From a checkpoint of a small transformer trained on Wikipedia.
Size: width 320, 5 heads of 32, MLP 832 SwiGLU.
Training: 525M tokens, 4006 steps.
Each number is 128 + 24 x the weight over the matrix's rms, rounded and kept within 0 to 255. Layers, rows and columns count from 0.

# layer 2 MLP down (transposed), 832x320, rms 0.0426, rows 515-543, columns 0-79
[[123  91 105 154 148 121 118 150 148 140 158 139 109 179 148  99 123 132 124 116 160 176  98 154 136 126 131 174 146 134 117 148 135 177  89 116 107 120 128 157 145  94 126 117  99 153 155 116 121 148 157 109 141 122 168 144 166 112 152 113 115 183  98 113 126 146 104 149 147 108 121 124 109 122 114 131 138 117 104 147]
 [114  99 102  75  98 110 132 130 144 168  96 143 109  85 175 120 174 130  95 128 131 114  86 130  76 140 132 101 130 157 100 126  82 139 161 121 142 124 151 120 104 159 114 126  91  49 137 119  87 106 115 150  91 128 104  90 133 157 163 156 116 135 184  93  88 126 109 120 137 146 161 139 137 144 174 139 110 126 105 134]
 [ 87 125  55 119 111 133 141 163 134 142 145 136 110 155 125 132 157 164 166  87 121 118 121 140 198 137 125  81 139  90 111  88 102 103 100 132  77 112 148 146  84 103 131 147 124 109 175 137 164  66 137  95  93 126 154 116 109 100 130 129 104 120 131 146 151 146 113 133 150 118 121 148 133 112 106 141 110 154  94 173]
 [103 108 109 139 136 121 122 124 140 122 102 132 131 123 114 143 122 125 142 114 130 138 120 140 144 143 108  91 124 143 161  93 130 125 144 148  94 122 120 136 127 111 146 170 104 123 167 118 146 135 106  99 133 143 136 139 113 144 156  77 111 127 130 157 128 138 154 107 153 101  96 129 126  95 122 140 124 121 163 158]
 [ 94 138 156 125 127 148 117 144 131 144 151 135 167 115 140 124 108 153 133 109 153  74 110 102 139 125 102 133 136 130 117 140 125 156 136 113 108 145 133 131 101 123 152 145 105  99 163 123 139 112  89 136 121 117 137 137 139 130 143 110 128 133 135 129 151 150 150 167 130 111 162 126 111 176 104 111 169 119 109 113]
 [120 122  91 118  95 107 146 116 122 108 123 122  78 152  96 173 113 109  72 143 113 107 183 144 129 155 129 155 141 136  80 135  76 165 125 155 160 121 138  86 147 175 137 145 162 108 117  73 129 144 113 154 129 126 154 107  67 107 164 122 120 136 111  91 109 134 164 120 126 123 120  99 114 142 151 122 158 147 136 160]
 [147 138 128 122 118 157 152 160 133 136 124 101 116 121 137 133 146 129 108  82 145 133 146  94 140 120 101 138 147 129 133 128 111 138 105 100 117 116 121  81  96 115 126 159 147 112 131 134 137  86 109 149 130 150 126  88 145 130 141 147 108 139 128 101 131 110 133 106 126 130 145 131 136 141 151 109 119 125 111 157]
 [ 84 169 109 150 111 142 150 135  97 128 111 148 141 150 100 102 103 131 132 104 126 167 139 132 171 119 111 159 148 127 123  81 104 178 146  84 151  78 201 107 154  93 125 139  91 145 119 171 141 125 105  90 162  49 127 118 132 155 150 111 113 127 111 143 176 109 150 116 130 148 124  98 114 161 180 134 111  59 174 147]
 [109 144 116 107 121 141 139 125 124 103 133 132 169 159 146 102 115  91 119 127 144 128  95 125 116 176 133 146 103 130 154 129  93 114 117 176 109 107 140 149 122 171 145 123 118 105 141 140 111 164 144 126 147 131 132 112 126 106  78 140 142 136 116 112  71 112 136 102 126  95 143  93  98 142 100 144 208 148 131 137]
 [103 124 152 157 125 111 126 150  79 159  86 174 175 141 152 168 149 121 119 157 155 124 113 137 121 108 134 126 164 107 142 130 110 124 129 108 142 141 126 158 126 134 144 149 134 143 136 134 138  95  82 112 111 110 118 139 149  98  99 181 126 124 116 164 120 157 118 123 120 135 126 153 127 131  95  69 176 137 100 126]
 [109 129 124 153 127 117 104 105  65 107 108 199 141 133 119 152 149 110 121 129 139 139 143 124 115  82 135 169 118 164 120 136 125 133 210 102 162 139 134 130 113 130 168 163 120 115 120 184 137 157  82 154 105  83 161  96 141 128 114 140 184 117 114 128 166 122  79 144  67 138 172 120 140 157 147 119 134 109 114 137]
 [133 109 149 147 146 107 127 114 130 102 111 112 142 150 135 106 138  89 142  87 132 101 101 118 128 116 113 108  73 115 128 120  97 185 155 147 100 113  96 125 122  83 132 151 145 135 162 152 167 130 112 131 123 113 128 145 112 153 118 132 120 132 144 158 102 132 154 130 107 122 155 111 116 128 133 104 158  98 126  95]
 [141 125 136  91  85 133  90 126 109 128 111 120 121 114 108  99 131  90 122 134 135  97 129 149 124 159 160 152 127 108 121  83 122 151 132 163 119 161 125 116 131  94 185 138 180 127  82 141 117 151 117 116 107 142 126 144 101 122 102 155 114 151 106 161  97 140 137  98  88 121 147  83 172 168 116 138 143  84 132 176]
 [126 111  83 127 107 116 133 160 125 136 112 144 133 133 114  95 100 102 144  58 144 119 129 127 181 162 139 142 117 100 152  89 133 142 133 141 132 152 139 115 158 107 145 142 119 169 107 116 113  89 124  93 164 142 125 112  92 134 105 129 134 105 112 138 152 111 101 114 153 140 192 132  84 139 123 135 161 124 158 149]
 [113 131 130 101 150 136 138 151 132 119 142  94 131 102  95 143 113 147 125 114 171 123 118 155 138 140  68 101 138 113  87 143 118  62 124 125 176 147 119 139 140 133 113 127 112 127  95 104 132 115 147 100 176 123 121 116 125 135 101  90 138  85 138 115 145 134 129 170 106 102 143  81 145 117 144 109 118 149 142 129]
 [105 115 133 118 126  81 123 161 134 155  90 112 127 155 168 147  86 166 136 111 121 143  74 166  63 112 122 143 118 132  86 118 130 125  85 111 119 105 118 122 166 188 186 148 138 101 177 131 170 121 142 123 160 155 109 111 121 136 137 117  99 139 116 101 130 172 176 120  79 152 145  83 105 153 157 150  86 108 103 102]
 [125 112 145 102 120 107  88 129 126 144 131 162 139 137 119 124 182 118 119 169  72 147  93 163 153 138 162 150 123 145 107 118 164 173 141  89 137 125 122 117 112 165 137 126 130  73 106 154 144 178 139 124 134 144  83 170 120 160 160 122 164 137  98 157 113 134 136 144 147 134 116 172 138 115 160 100  96 112  89 158]
 [110 100 144 115  82 102 122 146 133 144 134  79 137  96 100 136 144 143 145 112 147 132 121 155 177 138  97  65 118 106 118 138 127 171 143 158  80  99 135 160 123 102 106 134 104 143 170 140 141 133 120 115 108 157 111 131 148 127 106 140 136 100 104 181  76 164 135 108 156 141  97 131 106  99  97 154 150 142 131 128]
 [159 162 137 147 166  79 140  94 107 151  91 154  96 171 129 124  88 112 145 177 118 137  80  76 161  89 109 149 139 158 104 194 120 135 140 139 129 137 150 143  73 126 128 176 147 113  94 135 125 135 141 100 124 101 128  90 178 135 162 112 156 140 158 110 120 102 136 114 116 136 145 127 148 148 108 168 126  87 164  89]
 [101 157 133 123 114  74 121 128 174 139 184 149 145 130 113 122 132 151 150 140 120 192 116 127 168 134 103 142 134 153 137 106 175  86  59 132  78 148 137 100  96 116 155 116 140  95 111 104 109 146 137 122 159 135  83 146 116 155 109 107 150  80 126 150 149 125 168 106 159  96 109 103  97 175 132 125 130 140 124 106]
 [112 164  99 155 118 110 162 127 150 173 133 132 106 161  97  86  99 144 116  99 164 121 175 167 113 123 108 141 113 123 133 129 155 116 117 115 106 152 129 134 111 124 148 154 125 161 137 101 139 172 122 121 160 172 130 130  97 124 137 163 110 146 148 115 170 135 122  78 134 123 144 160 119 139 147 114 114 127 175 193]
 [110 142 112 162 135 118 174 144 116 109 130 118 134 180 142  94 164  94 183 131 144 116 126 135 118 124 133 112  78 159 131  91 145 107 136 124 149 188 139 121 120 160  62 101 140  86  89 137 119 128 112 156 107 144  67 134  83 123 159 152  95  89  83 155 147  84 136 121 169 159 124  97 124 142 129 150 120 115 124 137]
 [121 115 123 130 177 130  91 141 125 120 104 121 113 123 119 123 150 138 145 141 144 120  75 129  98  97 146 132 110 148 118 128 168 109 141 156 136 129 112 178 129 192 131  93 119 142 141 131 129 154 126  79 110 115 111 101 143  86  96  83 130 185 148 160 145 149 127 142 135 136 132 128  85 152 115 114 147 110 125  98]
 [133 152  99 173 164 132 106 126 101 137 108 108 116 153 151 112 143 117 115 151 129 146 114 122 180 122 107 129 136 106 144 118 153 158 136 147 126  86 150 127 143 134 106 167 167 152 115 142 111  84 130 104 129 120 122 138 101 138 128 150 129 128 116 127 135  91 142 174 107 124 119  93 128 181 130 154 106 129 147 104]
 [144 122  80 141 112 107 130 156 157 153 120 159 110 135 107 147 136 172 120 112 142 103  81 140 147 175 126 120 112  84 137 162 168 114  70 154 121 108 131 139 139 142 103 160 157  76 144 137  71 143 168  69 114 122 119 100 135 162  97 130 155 134  76 134 173  97 122 107 149 141  98 140  96 140 159 102 148 141 150  62]
 [104 122 101 117 124 160 120 126 138 146 137 116 140 154 148 123 119 118 147  98 132 110 133 157 136 101 146 114 166 147  98 120 132  92 155 123 143 124 106 142 106 139 144 124 132  79 160 125 109 167 105 158 171 117 123 163 132 154 125 115  49 118 154 176 119 148 137 128 155 133 137 135 128 153 114 117 118 140 127 128]
 [106 131 127 133 116 110 160  94  90  92 151 165 135 152 155 181  87 143 167 129 160 139 105 134 130 138 162 106 165 144 117 143 126 194 110 121  94 110 118 135 131 147 122 121 108 127 133 128 119 109 170 164  78 141 105 125 111 185 128 114  91 139 104 105 157 118 152 116 107 158 112 139 114  71  93 156 139 157 123 159]
 [125 140  96 117 154 135 113 107 111 129 112 132 107 114 149 161 126 148 114  94 129 100 145 117 122 143  98 102  89 140 112 149 167 104 134  79 151 103 115  99 162 103 170 173 144 129 109 123 103 109 128 104 139 109 128 123  85 112 127 115 142 145 133 124 143  92 133 142 102 109 157  93 154 132 118  75 191 134 102 119]
 [110 137 136 165 159 116 136 185 149 163  98 134 200 156 142  98 118  71 134 140 149 123 112 116 147 171 167 133 134  92 101 108 130  94 137 131 121 132 126 175 145 165 153 131  73 109 125 107 116 140 104 131 105  81 124 120 117 129  98 149  86 115  99 122 111 106 140 138  93 133 121 158 151 127 116 116 163 121 161 155]]
# layer 2 MLP gate, 832x320, rms 0.0461, rows 516-543, columns 0-79
[[135 105  59 153 146 141 126 109 160 102 171 136 113 112  86 125 144 165  80 101 145 102 108  94 136 132 126 111 145 139  94 147  89 141 119 167 143 146 109  82 129 106 138 142 134 114 154  92  93 105 120 129 145 110 104 122 168 145 115 142 125  92 170 124 186  73 142 154 115 128  68 127 119 130 150 217 135 177  91 133]
 [ 66  92 114 118 155 129 153 130 165 126 118 144 162 108 121 134 115 128 125 113 114 142 143 121 118 120 127 129 146 143 128 163 153  99 114  93 110 129 166 149 136 165 138  90 107  92  97 132 153 103 125 126 131 100 100  82 172 133 137 105 129 125 135 139 118 149 178  81 127  95 135  89 176 139 152  86  83 175 119 148]
 [164 103 118 110 141 162 163 111 140 129 125 118 113 100 158 170  80 139 145 106 120 128 138 127 114 136 141 140 145 157 102  95 134 110 122 123 112  74 127 143 158 135 104 111 158  97 126 113 171 102  93 123 163 152  78 116 117 137 143  96 115 108 162 122 139 129 108 112 159  92  96 173 105 130 130 113 149 164 129 152]
 [118 143 103 154 163 105 151 134 153 163 129 154 135  92 108 148 102 127 136 104 144  96 161  87 142 111 146 140 142 134 150 149 118 115 135 159 141  89 108 130 141 132 120 104 146 141 154 137 154 107 118 137 164 138 138 112 172 119 141 106  98 146 120 122 157 108 135 123 147 153 136 146 116 113 165 167 144 126 113 148]
 [108 144 129 113 118 136 137 108 120 136 168 108 104 138  83 140 148 102 136  87 101 131 146 138  98 138 133  93  96 123 139 106 141 126 164 102 141 112 125 103 151 184 120 148 133 133 131 138 136 130 132 111 123 132 170 114 129 147 128 132 112 104 117 148 160 114 151  78 148 115 116 125 134 145  96 156 111 134 133 140]
 [ 98 107 123 121 112 134 109 163 114 148  98 117 141 103 151 157 131 127  93 123  83 130  96 117 108  70  82  99 150 108 121 138 126 114 129  98  82 160 142  76 141  79 139 148 129 158 121 105 129 116 131 124 189 135 114 105 140 118  96 129 105 126  96 129 124  93 116  97  97 124 169 170  86 128  79 158 148 160 161 102]
 [103  91 109 132 159 112 136 173  82  90 114 121 163 155 100  86 185 136  82 150 116 150 121 126 129 167 143  92 102 138 126  85 110 130  87 117 112 119 147 128 143 107 128 156 121 147 121  98 120  82  91 121 148 120 175 119 124 161 164 122 140 176 145 104 142 142 112 140 124  92 145 116 154 144 153 141 126  92 123 126]
 [152 147 142 138 116 121 108 115 120 125 142 153 123  96 107 130 113  88 141 119 127 146 143 150 128 158 146 130 108 124 148 146 131 140 130 157 152 133 115  96 121 111 140 118 126 130  99 148 112 143 156 122 118 108 129  95  82 117 122 145 135 110 148 128 139 114 107 108  97 141 104 106 107 149 109 114 104 123 123 153]
 [171 128 139 104 105 129 143 121 131 110 120 128 118 125 131 117  93 117 159 120 120 173 150 127 139 140 100 138 152 130 108 145 116 131 124 151 119 151  98 143 134 175 127 126 148 190  91 100 103 152 151  94 153 130 129 123 150 168 149 122 141 112  91 111 166 133 153 133 118 120 129 110 110  89 133 111 117 131 108 146]
 [138  97 163 110 114 146 173 113 120 129 125  96 162 125 135 119 146 160 124  97 112 113  94 112 129 123 145 100 159  98 120 137 130 107 131 113 101 126 113  95  94 141 154 108 169 141 108 136 120 112 154 109 182 116 126 135 149 105 136 111 109 124 158 158 108 126 124 118 111 127 125 110 141 190 147 138 110 127 147 112]
 [153 114 141  92  92 113 140 114 172 106 156 134 130 139 111 113 152 140 121 129 105 166 111 146 144 133 109 139 135 162 137 113 166 129 161 148 151 122 113  99 136 148 119 145 136 104 131 126 110 126 145 113 145 103 115 136 129  79 119 158 125 130  80 136  90 106 105 160 155 154 171 113 177 119 146 155 157 136 150 126]
 [ 73 133 110 113 148 131 110 100 149 123 110 112 145 116 132 133 190 139 184 117 155 120 144 116 142 132 112 126 142 147 115 120 138 110 106 150 108  84 106 103 119 116 100 135 167 122  79 152 137 120 117 149 135 116 138 100 162 112 110 130 141 157 196 136 114 112 125 124 160 169 155 127 177 130 138 140 147  93 145 132]
 [124 151 165  78 118 150 152 113 122 124 151 132 122 124 122 104 141 133 113  99 109 114 141 119  62 149 101 118 142 132  70 131 177 128 146 124 117 134 141 102 143 109 132 155 134 102 100 143 106 133 106 162 164  72 113 118 111 133 146 134 110 112 173 129 124 138 166  98 152 106 169 136 183  98 102 137 108 125 168 135]
 [122 103 136 149 194 125 133 148  99 115 115 153 142 127  93 145 146  63 154 105  83 157 125 105 128 153 124 122 106 118 101 147 105 127 118 147 125 102 159  71 147 182 135 124 143 113 122  80 110 104 132 135 121 129 126 116  81  86 150 119 130 126 141 124 127 106 145 156 130 126 103 161 106 116 137 172 112 132  95  82]
 [155 131  91 143 136 138 115 112 137 128 107  97 140 101 108 128  81 132 117  81 143 140 122 129 123  88 129 136 141 157  86 161 172 133 110 118 165 155 122 121 152 105 121 167 181 122 107 125  78 144 148 161 152  94 125  93 131 146  76 130 130 159 149 162  81 132 141 115 121 101  99 146 146  85 153 146 125 111 123 110]
 [137 148 132 127 123 132 148 171  90 107 144 167 129 103 151 105 109 132 108 128 155 110 146  96 112  99 124 135  95  89 135 150  88 144 127 150 116 144 136 138 126 135  96 131 146 117 112  89 137  93  99 109 157 129 107 123 125 152  91 142  98 146 141 115 110  82 137 106 135 140 108 147 132  97 126 143 151 164 111 147]
 [155 109 114 143 131 155  91 131  96 187 156 202 127 112 133 107 143 142 140 141  89  89 141 142 122 125  85 121 172 150 156 141 135 132 124 157 103 116 128  99 117 153 157 141 139 107 133 125 124 115 155  62 156 142 111 145 117 124 107 114 101 133 111  99 123 121 134  96  90 132 154  96 129 153 151 150 133  87 159 148]
 [165 151 138 167 148 131 177  94 132 147 124 100  37 111 139 183  79 134 135 150 139 161 162 120 131 133 120 112 134 124 134 118  98 117  95 139  89 161 109 140 168 114 132 130 110 149 129 148 171 140 147 140 126 148 163 140 123 131 142 126 123 130 130 139 129 100 131 119 112 152 127  93 121 131 107 109 165 141 140 139]
 [125 142 143 147 156 107 135 102 102 136 143 153 130 102 126 123 105 126 150 165 133 128 100  98 106 124 121 128 100 121  59  91 120 114 106 100  76 128 105 147 114 149 117 124  94 116 142 159 144 120 133 134 122 163 100 131 131 108 158 169 132 110 207 142 106 144 165 113 179 148 164 163 147 144 110 101 146 133 117 136]
 [145 139 172 116 122 131  98 124 157 122 118 121 147 121 130 173  94 123  91 152 170 139 156 128 138 130 140  69 126 122  62 123 140 151 118 115 147 119 105 142 163 164 128 125 146 130 134 167 125  96 118 102 119 110  96  78 136 139 156 175 116 103 113 152 164 133 112 113  99 122 116 131 107 111 136 186 151 136 174 122]
 [ 84 101 139 155 120 142 138 139 158 151 113 189 127 130 134 144 106 133 133  83  96 100 105 147 133 131 141 141 101  93 140 107 141 122 108 116 108 133 107 123  95 145 168 177 113 141 140 124 157 136 113 148 127  82 125 122 176 157  90 131 126 132 151 128  89 102  89 117 125 140 144 143 168 129 113 118 129 117 157 146]
 [114  96 171 115 114 152 136 113 157 109 138 132 133 131 173 147  86 115 116 115 114  74 142  85 124  84 131 172 114  95 131 133 109  93 103  99 131 120 102 127 153 134 145 157 122 108 121 110 141 113 154 114 120 140 123  94 122 156 129 129  97 124 123 101 144  86 131 131 151 130 105  87 146 101 157 109 105 138  81 122]
 [125 122  97 124 138 107 116 124 139 137 137 118 135 106 153  91 137 133 141 150  98 125 116 164 145 135 140 111 124 110  98 124 135 110 142 120 138  40 131 128 111 111 137 195 120 134 129 120 124 118  89 140 120 205 112 144 130 157 104 174 132 125  93  99 147 143 137 120 122 167 105 150 116 138 100 106 131 140 117 112]
 [102 145 113 104 107 137 115 148  92  56 111 132 155  98  90 123 131 133 155 126 122 116 128 158 128 130 156 140 150  76 130 135 115 158 131  95 112 146 104 141 139 104 154 135 119  82 118  69 121  96  90 156 159 172 129 125  91  94 159 151  85 147  96 115  99 111  91 140 147 119 108 129 189 178 141 165 109 190 151 114]
 [103 138 117 138 152 133 136 144 157 130 131 110 148 119 106 129 144 125 154 137 156 155  94 100 131 130 161 139 140 165 123 133 133 108 111 102 149 110 136 121 136 134 182 107 141 140 105  84 120 117 108  73  74 183 112  73 126 109 107 160 112 148 165 118 145 139  92 155  76 112 175 173 100 177 154 130 107 112 122 159]
 [146 157 151 102 158 141 137 107 125  86 135 164  88 132 117 161  95 167 122 165 102 137  84 115 122  90  91 134 110 176  75 174 106  68 103 147 118 113 151 150  87 130 145 134 142  88 136 115 112 122 128 133 109 152 135 125 129 106 122 117 105 131 167 120 111 128  99 139 168 115 140 101 134 135 109  99 158 137 142  86]
 [ 96 174 139 134 112 159 139 125 116 103 129 151 135 122 129 176 150 128 135  72  97 130 152 105 118 125 191 134 130 136 110 107 137 120  87 140 118 111 159 114 100 112  96 121 104 110 123 152 136 115 121 154 146 128 100 110 138 150 150 127 130 123 119  87 139  96 143 156 131  85 123 176 196  73  85 101  90 122 161  92]
 [105 142  97 194 129 138 141 131 138 138 135 168 138 101 158 168 150 179 121 119  57 111 187 156 134 147 125 138 120 119 101 132 112 133 148  93 149 151 113 111 139 148  91 129 126 146  92 112 131 127 133 112 100 126 136 145 109 170 152 121 133 106 137 112  95 147 121 103 127  83 112 101 139 129 159 133 168 115 135 111]]
# layer 2 MLP up, 832x320, rms 0.0453, rows 516-543, columns 0-79
[[111 106 128 153 137 138 101 137 167 102 157 131 183 136  65 172 132 139 128 143 126 113 121 104 162  94 160 132  88 182 106 121 105 147  99 134 138 125 167 127 135 137 140 124 174 122 136 154 122 101 128 123 141  99  99 117 145 114 129 118 130  86  41 102 127 158 100  85 155 116 143 128 127 113 153 120 128 109 132 103]
 [ 89 123  88  93 133 122 129 140 108 151 117 130  68 179 119 160 155 115 152 146 147 135 167 127 150 123 139 114 150 113 163 172 104 160 171 102  80 121 116  73 100 107 153 120 162 105 158 127  95 119 147 195 132 128 136 126  87 147 150 110 135 142 111 129 128 115 116  99 114 134 129 117 148 135 120 180 115 124 139 121]
 [134 115 117 134 101 124 137 193 175 107 153 137 144 135 111 114 129 101 144 167 118 108 172  86 144 111 173 158 118 135 121 129 140 129 151 107 132 140 130 124 110 170 127 104 152 138 165  98 117 155 155  95 154  83 126 133  79 101 129 137 138  96 135 161 116  70 162 139 124 127 122 116 162  98 146 126 155 115 129 139]
 [162 123 129 113 131 142 122 143 109 112 115 120  95 164 157 149 117 102 152 139 132 181 138 148 142  96 135 142 122 102  91 110 168 123 129 134 160 118 131 134 178 154 105 115 133 170 134 119 111 145 109  92 162 100 121 112 154 142  89 129 108  97 115 139 144 107  86 164  80 102 158 112 179 109 149 142 130 133 138 182]
 [ 99 117 104 135 170 102 166 135 111 131 123 125 103 107 124 168 165 111  96 136 117 123 127 175 157 134 112 148 138 160 118 120 175  91 131 139 117 111 108  38 143 127 107 153 169 138 142 100  91 120  72  98 163 130  63 127  82  92  73 109 114 119 140 146 173 140 125 148 152 133 158  72  71 165 110  93 104 105 148 149]
 [ 87 122 143 136 143 111 120  94 132 132 152 125 139 161 122 146 131 141 137 167 129 104 116 126 130 155 164 140 135 152 163  85 146 113 155 160 175 122  91 128 107 149  94 123 147 150 140 148 112 129 125 137  87 131 120 149 158  95 138 110 129 151 114 133 147 155  88 133 141  93 115 136 125 131 101 142 152 112  59 134]
 [136 115 121 107 114  92 114 143 112 109 148 121 122 165 136 124 145 134 121 110 163 104 163 154 124 120 181 155 139 143 136 163 108  94 106 145 144 144 100 126 102 165 113 134 143  97 159 156 124 106  80 142 132 157 132 147 124 167 134 143 124 159 154 104 123 154 102 109  96 162 152 133 129 113 142 112 166 128 110 109]
 [159 133 131 118 124  77 172 140 141 101 128 101 132 104 130 113  94 120 161 137 132 155  84 138 188 122 116 125 153 142 157 135 147 141 108 143 139 186 130 113 135 134 161 150 126 131 151  89 111 134 100  88 105  91 145 128  95 104  95 198 157 119 129 167 102 158 134  98 141 189 159  89 102 139  90 164 118 102 134 171]
 [151 145 157  90 117 107 141 142 112 100 129 153 140 113 130 187 150 140 103 111 119 142  98 163 132 101 154 131 137 112 141 191 137 128  87 145 130 144 123 125 142 160  93 112 109 156 118 123  97 107 140 120 140  88 158 117 142 177 140  82 112 134 143 134 143 113 173 133 132 116 121 131 143 104 123 163 139  91 142 163]
 [111 198 141 155 130 141 147 141 136 133 128 131 139 144 119 135 136 104 142 104 102 103 158  99 152 150 131  88 151 156 147 121 106 114 130 169 127 147 117 120 122 130 130 119 129  93 137 154 154 127 132 130 189 131 123 112 115 147  89 122 151 138 178 135 138 126 142 163  99 105  95 165 125  73 158  68  93 108 156 128]
 [138 124 116 129 123 121 160 153 174 127 140 108 145  85 143 136 142 115 128 129 166 135 155 117 142 108 131 134 132  93 121 130 119 102 107 131 142 115 105 107 127 124 153 100 120 126  88 148 135 108 142 131 109  95 128 138  98  86 105 128 132 128  73 139 163 101  92 109 162  96 141 120  97 107 103 161 127  72 125 178]
 [ 81 133 124 106 149 111 160 118 152 187 107 122 126 116 114  96 137 147 129 104 134 112 138 142 119 139 135 172  90 135 130 128 147 102 146 124 151 136  96  62 110 146 146 134 148 129  87 119 100 123 162 122  99 144 169 145 123 127 118 109 139 148 174 131 137 116  69 135 148 137 145 121 170 124 147 127 104 105 129 129]
 [134 168 113 101 133 124 110 152 120 143 121 103 167 178 126 163 146 167  97  94 139 108  98 129 151 149 129 121 121 116 123 148 116 107 153 161 133 135 129 145 164 109 118 111 104 178 168 120 158 150 143 137 112 110 105 150 160 111 120 102 147 135 126 127 134 119 104 112 105 152 127 148 157 115  57 148 127 146  66 109]
 [130 122 141 149 143 161 105 124 128 153 138 118 147 120 171 145 159 112 121 161 135 139  84 137 105 140 169 131 103  93 101 131 116  98  81 138  91  89  84  91 132  90  91 123 120 152 138 115 126 171 138 102 167 126 110 118 127 137 153 138  94 128 150 103 103 115 119 126 143 101 108 167 122 125 106 169  83 149 121 122]
 [151 106 117 153  88 139 122 117 102 158 133 105 157 124  89 124 159 131  92 148 108 136 115 160  98 133 131  79 140 174 117 160 145 131 129 134 125 118 119 126 141 120 135 132 150 136 158 113 125 119 109 111 156 150 128 144 148 129  73 132 114 139 106 141 113 103 130 144 144 128 151 135 139 174 171 104 113 140 180 164]
 [103 174 127 102 112 101 138 176 130 162 136 146 124 119 122 116 115 115  65  99 143 116 158 120 138 141 151 116 132  98 136 107 147 168 116 113 167  79 109 132 148  87 148 176 132 110 151 136 140 146 144 111 129 130 153 145 130 145  92 118 137  90 111 164 114 134 108 169 161 133  75 137 128 134 134 112  87 151 155 130]
 [156 116 130 105 155 140 135 150 120 126 137 136 136 111 132 102 108 131 147 134  95  95 126 142 118 148 110 144 158 101 169 127 135  96 133 186 129 135 146 124  90 136 122  65 148 127  76 157 149 134 134 115 135 134 130 107 163  85 135 124 142 131  68  91 122 152  74  65  90 121 112 138 121 107 113 136  90 127 162 174]
 [169  95 116 162 143 105 143 128 153  94  60  87 170 100  91 165 138 123 101 164 101 147 117 112 114 134 141 154 190 153 142 167 167 127 163 142 115 123 142 154 133  77 134 127 162 103 109 129 125 130 139 134 128 103 122 128  89 162  96 134 106 149 180 168 133 118 114 123 148 130 110  89 126  78 176 125  93 139 183 115]
 [112 143 132 173 151  97 102 168  99 144 153 140 124 130 142  86 128 108 143 122 135 157 109 121 151 113 115 106 108 177 134 130 161  95 105 125 142 110 119 142 120 147 105  98 131 120 160 128 153 109 102 158 130 117 147 128 164 145 110 113 139  75 132 153 154 120  93 114 151 117 121 170 137 163 115 130 114 119  91 144]
 [107 111 158 117 126 160 143  72 129 158 138 131 144 113 127 184 123 129 131 200 143 157 124 125 151 118 107 122 179 168 121 160 110 151 124 147 140 121 139 122 109 121 137 119 114 123 130 126 114 121 109 103 119 122 184 151  99 152  93 117 123 106 120 105 158 180  96 123 104 149 107  92 179 147 148 103 115 130 112 125]
 [ 84  70 120 104 134 161 142 171 117 150 150 125 104 165 131 152  99 123  96 158 112 142  85 105 151 145 188 117 118 118 150  82 200 162 127 107 117 136 145  89 122 167  98 124 118 102 136 130 110 125 130 133 130  68  96 164 124 168 127 166 182 145 128 136  87 101 147 116 164 109 135 127 134 119 120  90 151 128 131  97]
 [111 135 127 101 124 136 113 157 103 106 149 100 102 142 121 158 142 155 114 126 158  84 166 160 108 107 133 154 145 118 126 141 165 125 141 117 144 174 127 140 103  95 109 130 115 165 109  92 145 119 161 123 119 124  88  86  84 186 107 108 131 155 107 127 119 112  94 137 119 143 115 120 156 144 134 109 156 132 158 107]
 [123 141 102 105 151 100 162 117 130 127  90 120  97 174 135 133 100 128 163 153 164 140 101 130 123 166 102 141 131 128 158 132 130 130 143 139  67 118 141 181 146 132 128  72 133 151 112 166  93 131 106 129 108  85 139 151 141 131 143 129 148 105  95 157 130 138 149 113 106 154 125 164 122 146  96  85 127 116 135 121]
 [138 140 117 142 106 123 106 116 137 136 147 120 136  95 120 199 140 151 156 141 136 137 136  94 137  90 157 142  66 109 160 100 102 139 124 120  75 127 139 169 100 110 166 106  92 114 148  82 128 138 124 113 147 131 133  72 136 137 125 149 123 146 105 144 147 131 140 114 178  92 123 152 158  81 161 110 114 108 115  90]
 [ 96 145 140 153 185 128 132 134 122 130 114  90 163 140 140 150 109  83 112 105 125 147  89 118 130 137 156 125 102 144 106 126 132  60 133 107  94 118  84 153 113  94 149 162 158  87 129 122 154 175 132 110 116  95 144 112  82 146 124 149 161 115 119  76 160 120 153 139 110 108 141 183 154 146 127 115 105 131 125 115]
 [134 133 148  88  95 102  85 150 114  91 181  86 115 120  70 148  76 123 146 102 149 103 120 147 131 122 111 143 142 113 129 104 130 161 109 143 169  91 132 108 144 122 103 114 141 143 125 118  99 131  86 104 120 100 131 140 126 124 129 139 139 152 129 123 163 157 108 113 121 176 132 170 131 140 164 119 135  95 123 120]
 [118  49 128 114 137 192 116  95 146  71  95 128 152 119 101 129  95 113 168 157 166 119 120 143 122 140 149 204 131 132 186 100 120 148 148 139 133 150 135 148 132 103 127 131 176 131 115 104 134 108 185 117 153 137 153 125 131 111 117 129 123  91 104 149 108 165 113 123 138 114 130 122 112 126 157 156 123 151 108 152]
 [ 89 119 121 111 132 116 188 144  62 117 129  90 163  82 119 160 121 128  95 105 130 114 110 170 124 139 136 135  90 127 133 129 135 130 192 108 116 135 143 173 133  96 104 160 109 121 100  97 143 130  74 167 137 104 125 126 121 126 126 128 151 106 148 111 155 149 151 147 133 165 111 143 144 138 122 179 117 143 132 117]]